config.yaml
positions: "rope"
tie_word_embeddings: false
doc_mask: true
Each number is 128 + 32 x the weight over its row's rms, rounded and kept within 0 to 255. Layers, rows and columns count from 0. Numbers have three digits each. The size before them is the row's rms in percent of the matrix's.

# layer 5 MLP gate, 2240x832, rms 0.0488, rows 2078-2140, columns 624-727
098:091153087124165121154099073114119137068099179060211115196073143128109094125157160136113123065123077183140116047125207140091134151147078102148148125161125093118118199103135185117082134134122170181089201113165148142136139130098165201142144140202118112116143180153114075172118139138135156147063093103219115102155094
101:179097025155147142142120156138135142167130096136108131085112143138054126116156114102187158133149177100150072050082142151083170103102095069077060156143173151113133160126131136100133124132117115144152148097189077089144178128108177126161115147107045160072134143186176137131127136140140130140116166138244102157113120
097:113070114196162140148189148168177102121129127182098084122141077082139081098122132110115168139092124124164144100126116141148140149121140145061140123159090090123112114094125098177176130125127189126135079122119109074153118134091187114169148142136119160101152175057118130092119079123141204166173125173083111115113132
100:093157101176155082088129110144132144143145124115155131165104134166118085207169111114115185142211066134132119097121149084124116090098103146143085071101118149104100144096124118135156130130154143117171170105115133213094118140101158127149182099156113165092179099145154175129171140187148123188114106151130137093102126
094:112142128089121134109120093129098100100176182118130106137115168098102104096124125132121126092178142154147138112163107135128125115182093106133099177097160136117189096179140161146086143103122127112097123108139167108087156126140106070139147157140135147103125154142132190082128164129143163122075167121086160156127094
100:131151110167098191180138128169144122117154120180180066177160143174179135126162117177083105083037144087125171113134120099132107101089099137111141148146119165137146156163104141127158144142074145137160146093120109158156171168148145133174045065111156106151144109118188119121080172118011119116107131165135147079103176
097:141112130127100120133122140106079134189151143108162106097156135128118123099139081166154093177110153095126161103122159211157157123133126135121105154182172108116093136092162103146135146148083128129128127157124131113119165128117110117144163146177096101091168071118116158120144138112094165144130069101155145094139132
101:130196142116103162143186135090050092097050124098192105125102128149119149168104133141107145082103060163108119123133166162122160135075151080120162144086174166159092094146186107091153144102167111133103122132118143155127152132081103084156139151166099148183063137107153096150099118119141143111119179108181168085154186
096:144142106063132195151129084177173129183131152128141116134126128113143136166099157113152102144206156111137130099134157117109134151130109066132141135111095158163195154113109187119129074062123185118139203083120108126119163110141129107141173194175124104115111163108188145127125128135078137132115195099133155167100124
105:172109168155146173154133081107026150110138171096095112109094117077132100149157124058096113140065119180135133146110090177162155138152081166087078146062094103050144219156131150154152143130208112126104111097176090137141101125096138136114118111139131135146107177140086093108126073121126187102117113107125133154193141
098:143126142188139132104170097146130090119093111072074119075135199133102169214122095143202078126122084135108167101065120119139132099169080097121130153137067162131139112073076121136049116102112150074169143167135096126118186177094142113118142153094166116183167111105136115183139123101158099095040097135110153183131079
090:137141085170110154132165117106080132179085138108176105159097085131061105117087123167074146072147135129113110105142140123182072163051183096113091120109137115120192159146151139154142125157124132136057153075155123115168137161140207159090113045159086135151150107139140090132162104135099144109115126111143134087173067
102:132090104189175118162111175142134147156108140090134136136083133117139083116145151115145102192099117119092083059080115154093082198121143030136131128107154138146118128168151155148168130114127081110190188144125137116093057138216143126079141109207103120118255085134119129127077161120105083121123129154170105093126111
104:137152195194122157158131140084143147143160106183159143108136146072135082163160057038138183099139082135124141055110081144097135160119175126084158131140150166166124134152120123168073134152097173069161117194167071080113117114166108088157215181147125167162109131072095110168119101123122095105106197184094113113148121
104:128193123106152200100181118102128130125111127137116094127136141129171050093126130097137132134104154117195149183128149145156132101120208106115144119078148112153124117150076080098113097058089079113154088120130143128150131099170113128158128096104141121115071135107129113112134085099054103088183157119108108125104162
097:119139146133092090097076136103144171096083153147065153160129179090135121106124102122153176154121134149124083113143123164181130121121101128101161174116187123148091077165101140126120203117130105182156129146168045085086109103154156157091089095100129066120142067124111138155110135099128128124155099190149115118092142
104:173176076121099151148172155123108098131117138120138181010126112158157126108122139126115177156106066125108111148161092106139153123168137139093119153145127180136146135121143050093115172110127148103163139186169059107125126104097176177134138068111121129114181112192060162109180145110100100131155109152097064112146153
098:144107114119085116149108088109086149065167179129118053126124148078110116113134135096165115112103116179168144158083177115184136157161131110120154150132131103111088094154114153187083139146195144121110120155123172090088170125148111161087154121135190119099108121091163156078127072071150163177117186107076159140101145
098:134151155102114137140188097136147140110169139064095156111148152082127128128139108084136140076122099098054112111128172147132119123089129108135139167124097147126137093096161170169105119093090144086106144128121123097107172120171101133116119152118104151129148128110127154081154180049138144152097152121100090108149083
104:172168143141119172137085100145150131095161117148114120135091125130137130152085061177129157187135118080161189114167141113079165189130137072169131110113142120129131141136185135130084138082136140143131054098123124075069096144136141089113120145114192115146139107164067169177101130036177180132119124132099107163094191
102:135134115116129190111075124130163145085076141080115124145137143140102082115127156121131161160143114191142082146079174126134090184153163118174186097148164129141100146109100087097092079124109121123105165116150118106105121073123146077179163141186140134123143146140091137141097152156124097105073159107113207178105091
111:113169140118145089100067184137173087116134101101112119130136091149129162067146125168150063135169143120127103126040168098116166128152088102120099173171143125131049118144135149097138097116125143145148095188145225130081181124087114104118119185127134112178161163128097145135154089151131154187116164098192110195115170
103:143177160137135152177160180178122174080107171137114117137126151147082134188099061116055123106154160134074123110202152128174164101093120125117116130138192147113134133118100074182172073097162101081074128069126117118075133161107144127135102178128142105138113179111083107132125148145142135156080157100083145152118155
102:147089175095106140132160115092077129139171107100092239112133153196204188129092131138093167132078114108114100179093120104085131082183182157130113156135158095177104105171208097091177155169119095144129057151073129143109149183126147126113077136142149082126167144167175116117152136117171193083150077169129057164127144
092:147107114193118165166119071095099144147144134153182167113156096111107126129158134189110180090133137151124093166105149083075190147152138130178112100110124125137126096150123097061134155110156132102094132146073119147122131161081128122134146193107122121139108143085153124144134088078150112154118091085107114125145100
103:117189116168165113160146130082051155124113128136145149136133112127076180126128155135156108136117121087163072167134123117165178135180161134052081140116159184121148096097115153107149123086068097140098113130034194112129172148092180050111151124123126158206134100150149097077157072093090132102093145141134130122139149
102:108180095151157101096117155088121136090138177093205099168120090115126118141145104080086128105052022115103150100166107128149174143147159135160118164092131137096148148123172155171143092133140166166152169148109119100104142137103125126125151114131104100143172079132122123162089160172114096140076119189157150095178120
097:141104100112120118132120087174110185083162133093196103159150165134076091163145197074116100098138212118095164119143153152158095113051147135164160101166083156103134146116183123152122093105137167146126105080160116120157144177177154140094166127132075080083155147187085144115128180150155151131096135066110140166106201
101:069129119146119138161161051174103142175148130169121145108115120124186160062141110138179124120072155102116126188173091108158093154058138089140132169084089123149115141101115077089078131082149139084098095149174130112148200119177145107158089151096085109105129130101053088153106091138115127132151080176083148119117144
100:160139148098124107104095138133083131138118115087108148137062128119166148146192179108116142119113151114076171155126182113091122134129103087157143153154140123163094160097229126130116138133164114137122097131150073094120137128138046114164160105140154074127120121146129143160117185127164059127152116164132127127147148
101:123114163140134171084147063127196134132145108140167128131136168092109104104082157139114142122139180083097152087153144119188112091119167095144107117100106171167143162162140174061140098153093116100099147157191129180110121154094174095148107129144145124110133149137149116138106141133061164099114075088135101179135101
090:144121074156133110143154146123104100099088136121121115077162065119090114071129088115190093198198126144133097139161106195093149141099106101059070169151168130056116163081054065073132137122108089108159075109129132125108122118099120117120116098100153103070151127178161147132119075147117128110144122118129108133127167
098:152158134056142170133113117127128100198151056074107126103105117113113130095129129164071089138095144117089170194107144118175185134123131069119089172141162139099101145094110106079123088103124119155170107174120147147116081146139112172157154147098158149109101096079130125163103134114133114138210080104140101138104147
099:165123107128119176081134158089134210146101124061103105181143118151073148174093077154197097163128085135127122104127132056102099158182108092088085189191160135152074139122113113135130166136137108162166210119108137127118109131066083120114187116148189136128132095150168098148161186081144096101098070169141123104116158
098:126071133157159135099127096118101158159162116103154147115182160174129169127070188193118130213127126105157176175107076162136138131101170104152146137079159158092164112118170117114119125193135035106077097081115141127144168096128108165152059071125112099100134138123118088052159166085122181180091095127112136164108108
102:199168138018111124124114092147137109128149138121162136149108113188129128119129090108113123182043144119150145195111142167128146162102115127052137123101053143144085082099168108115116113144164145152163103121145131094153163177100078163094065092146132046184111083106158099120094125131159130133179160136086082064090098
101:138121149099159167161136123153120093182108120106091125114161130168094141109160113140216111179145137084145195106091143180126135147055112088073086153160138136128106153111157126105124095074162138098134093124071089125130157118121116131179136131099170150144155112116191103168115155144130169081131196110144115097115121
105:107176103186138084066142136157151156117117127121060120140105104142107131135181112124155150079131133084117152072162144097092132182184158052180084153164093138142063142079124150119113066083129132144117172084135148168124157136105131100145167132151140080151091142136100151132120057124117096137149158187180148111116173
103:118126116141066119139163175096114190133151131119151148105206167125142111158150086163118082056142097144086153097167090107117108144152177042127165168148135174097139118116089073079125112112132098108154120096082117149078155128159159141149127140185102133176127146169112113115154093121102088109121067214134084096100107
105:181128101129128145153069100167179080093109092163158149196141094066156087157118118159146200126135080155122110097073162184167145158153113093157125082147094177164125140137161121131131151017125150121174130118112115161108111084118136096176160130093108106082204114142168140177132143151122130134119168139128077118064162
101:138179129181140098132130148133067189191113133143102117085193176105148122143112115154176122096111136075112108097131170108066090056177101124128107156131101113125044068176100158168115149147130118137099075151123147151098138071113091130153108154108119058130168128124138087133149073037145153112079147136152075108110127
100:127158101115090125135134135090122104149167136100164149168141199075064153149164124110110098151122090183129089104075201047100110123126098120111080075147136142179102122162139117120129109145135058166143156116082123160139109173156168080114167119136131096181090161138151104134144148100091123078102146144140117144119067
098:143120109155117148124064098092168104163161128103165172157111129118135171160152149144137101187087118153217132138126105185110155167151152109171131144107133130109058119149201111153136172129080166105136115109162109108174066174109097098067126125088150102140106210096143118094082118155132111186162159103128123149102106
104:164131139119124128077123077111117124071195138168154136079083081089110119175105107142195127190129114144123180155144126155091054143159125161062126156087155142124137148107057151110166128161114165151190031136145114157090083139169170120054147122100154107088114121157120157155086164153169082139146129090208124137112149
102:114171143126153111077112074156127102098200079099083107142160140160118090098091048086099137120169193130132177115155144136171155118097097153163136097186153073113110147105083150114101109153162128125096119153131144138106131154136107098109122190141135104106124121184145087158131158125150159180093138106147169140169108
096:089130103159126144124202134157161149141096064151188123095159145056090102119098052135100112201103161154125126098128109121119096133170218131133122110152132121132131150094148108157098154181107111123162184173092130133107177075152146134094106136105061185130135175145181147131108127135159130218132105116123127141156053
098:197113101138154149157123130098149080186079093135156159129074184120140199134174134122162126067062143169122165130121134125108127182128206160127108095082126119183144123131162050130128134153115173120119198111167117113142129175122113154121173115173179087075110137073136147133105117147145133099177162081116199127137170
101:144086159133112171115175161130137151159156135126160156098161119087111105160135114124167158079129182082101127070134162139157121095135191044124084164145095169182069134100095194139091134091120116145204137163146096156112125098119098162117132120083158104150149119143088116167086161104175071101073116149117099087138175
127:157089071132181122141157127147129116135091143123099141148120106182092126122104159136111107106129137194088061120101112096155140155079125125155155135104150109107103109103122142139146070087187135147133165135108138103163088076102139117105110157099111156114148131132103123129146122074150078099183159125161106114069156
100:130130197188125091165093063194163128152110122095115103107139107159131095111083156120136096107147137100109196112132170100105129121108158157074128120143181096107145158118086125092110084138090163143130134130115122199053187110115126122123106128161081109117102098142107096112144193177158143114096073134079094181164040
098:125117127150143149116167151116156195129171108179077113155188039133116118137107130129107107091118126064143106096096135083124141140162035141081186159127098125167077076135172131131165115157161110129133145213115151117125087081122164178138077184100107132182160177131118109147133093143139101096167098139116042131082135
098:069140151079093069143153113138138164170157124199093103116111094104139151123099130180145116112203130137125075129123141080155143135133127124094182153122162125134123131134141102145146138110116110200129145140107160130114066148096187117103101090141087106123099139108070118118092127147145170103172103120103112130118123
099:160152110151144162130118095122149090103150131138148098090203129120149096112196028142112139137164101091146149137077169158120150122118201114066126132163062111129065131107102139113108138129059128129089126137172131086168117121186110098129202162174111129100091100102043136125106137128098147128173082162128125127180108
101:143205121047169066172119104063150113087142086101137170156109176129094118106205127151117070117176148212123167157060153170138166112130181130178185136114131119152092149061135144127106078121106134209032088135181167096076117129096092088087109146119133141135101172107117126083140169133182133115143056153169164141110150
100:188148102146112157153147097148073068104093141067115124149164122141121127116138117107186144134098068101083159094141141196113138112101104145113117143159162139107152159122118062117117119107149188120138158213219133117163130139117140138148127098180150155100165114143136154129093158176084104122091157143124146111167191
102:141188160137148153160091077137125117116089143116149102150110115072062103099113131109106073115164132116121131131175178128139104125150093183133129156135187138118104144125161078098142134086039118140125105169163156129177133101096157106140133174119068162156118062167153095155186117184166181105184111151140104091165144
097:170088141175168097113165141121141140122078102124149154142135148157078150084158180142167161134103141157089148073123179072115117105157160128109144188166164087129108147166093108164115094152083133098116176074165118131152123149081180125130141119111105113071161164128171134170119085134174119109090118132117134103102125
114:155087089118103101122137125091124066085080110079156132118150164184096102101207090124165116162158103118131199148096149165126146177124148086176119091149148095124093142100185057140095158122169148162143118143134128138112122151142150159126118101113115137135117095140152146115108144095150120143087105159154145122103127
095:119149139137145132127087094114099147119085134160154153075152141162103158105046064105086123169122163154171163158162153188091116080108141133131097090070127152157081148148137113086129112213135082118127129109141127120118101126122143088181122094135121147138121097097140126119111074116117164154115107120086069119120174
100:162141151121144123136120129101179105103116128136175121155082189144101088137126098148143149113096121146141143063180169149102129132106121072168132118108128142125141159124184165088165126074145098121175168177178017116080078171145168101078158107116097136126174145126112138145067159129117050124113152129059146114104229
101:186128137123124080127080134088142104102169142118101100123147159088101129130127080098106130123131093127141147094145115126148164173169141185104162110117090135109125134110135177119139138143136117237144136138079103108047094143181132127129138182086144137114143125199096099169109174125131099074132173116116116161106185
094:149149126118085137140187098159084142141154147137110119111154198136052133098115113146072119086089144070119099100171133140153106133119143142069147125101187130106126125094134134148122094159102102124150164095141110117157124167180110171112076110215139143159120098139073154105123107123136096159107112164159144097142135
104:095143076101167107137122123195083162155083113152129081142152149169166140145069149160120191113166119155140124123106140121112073128103103087086098142127129114097170138139119107074108179117142064148095113116145119154124118150107149176100099088146137165089135116124096153134114149118130196125164118101151156154101116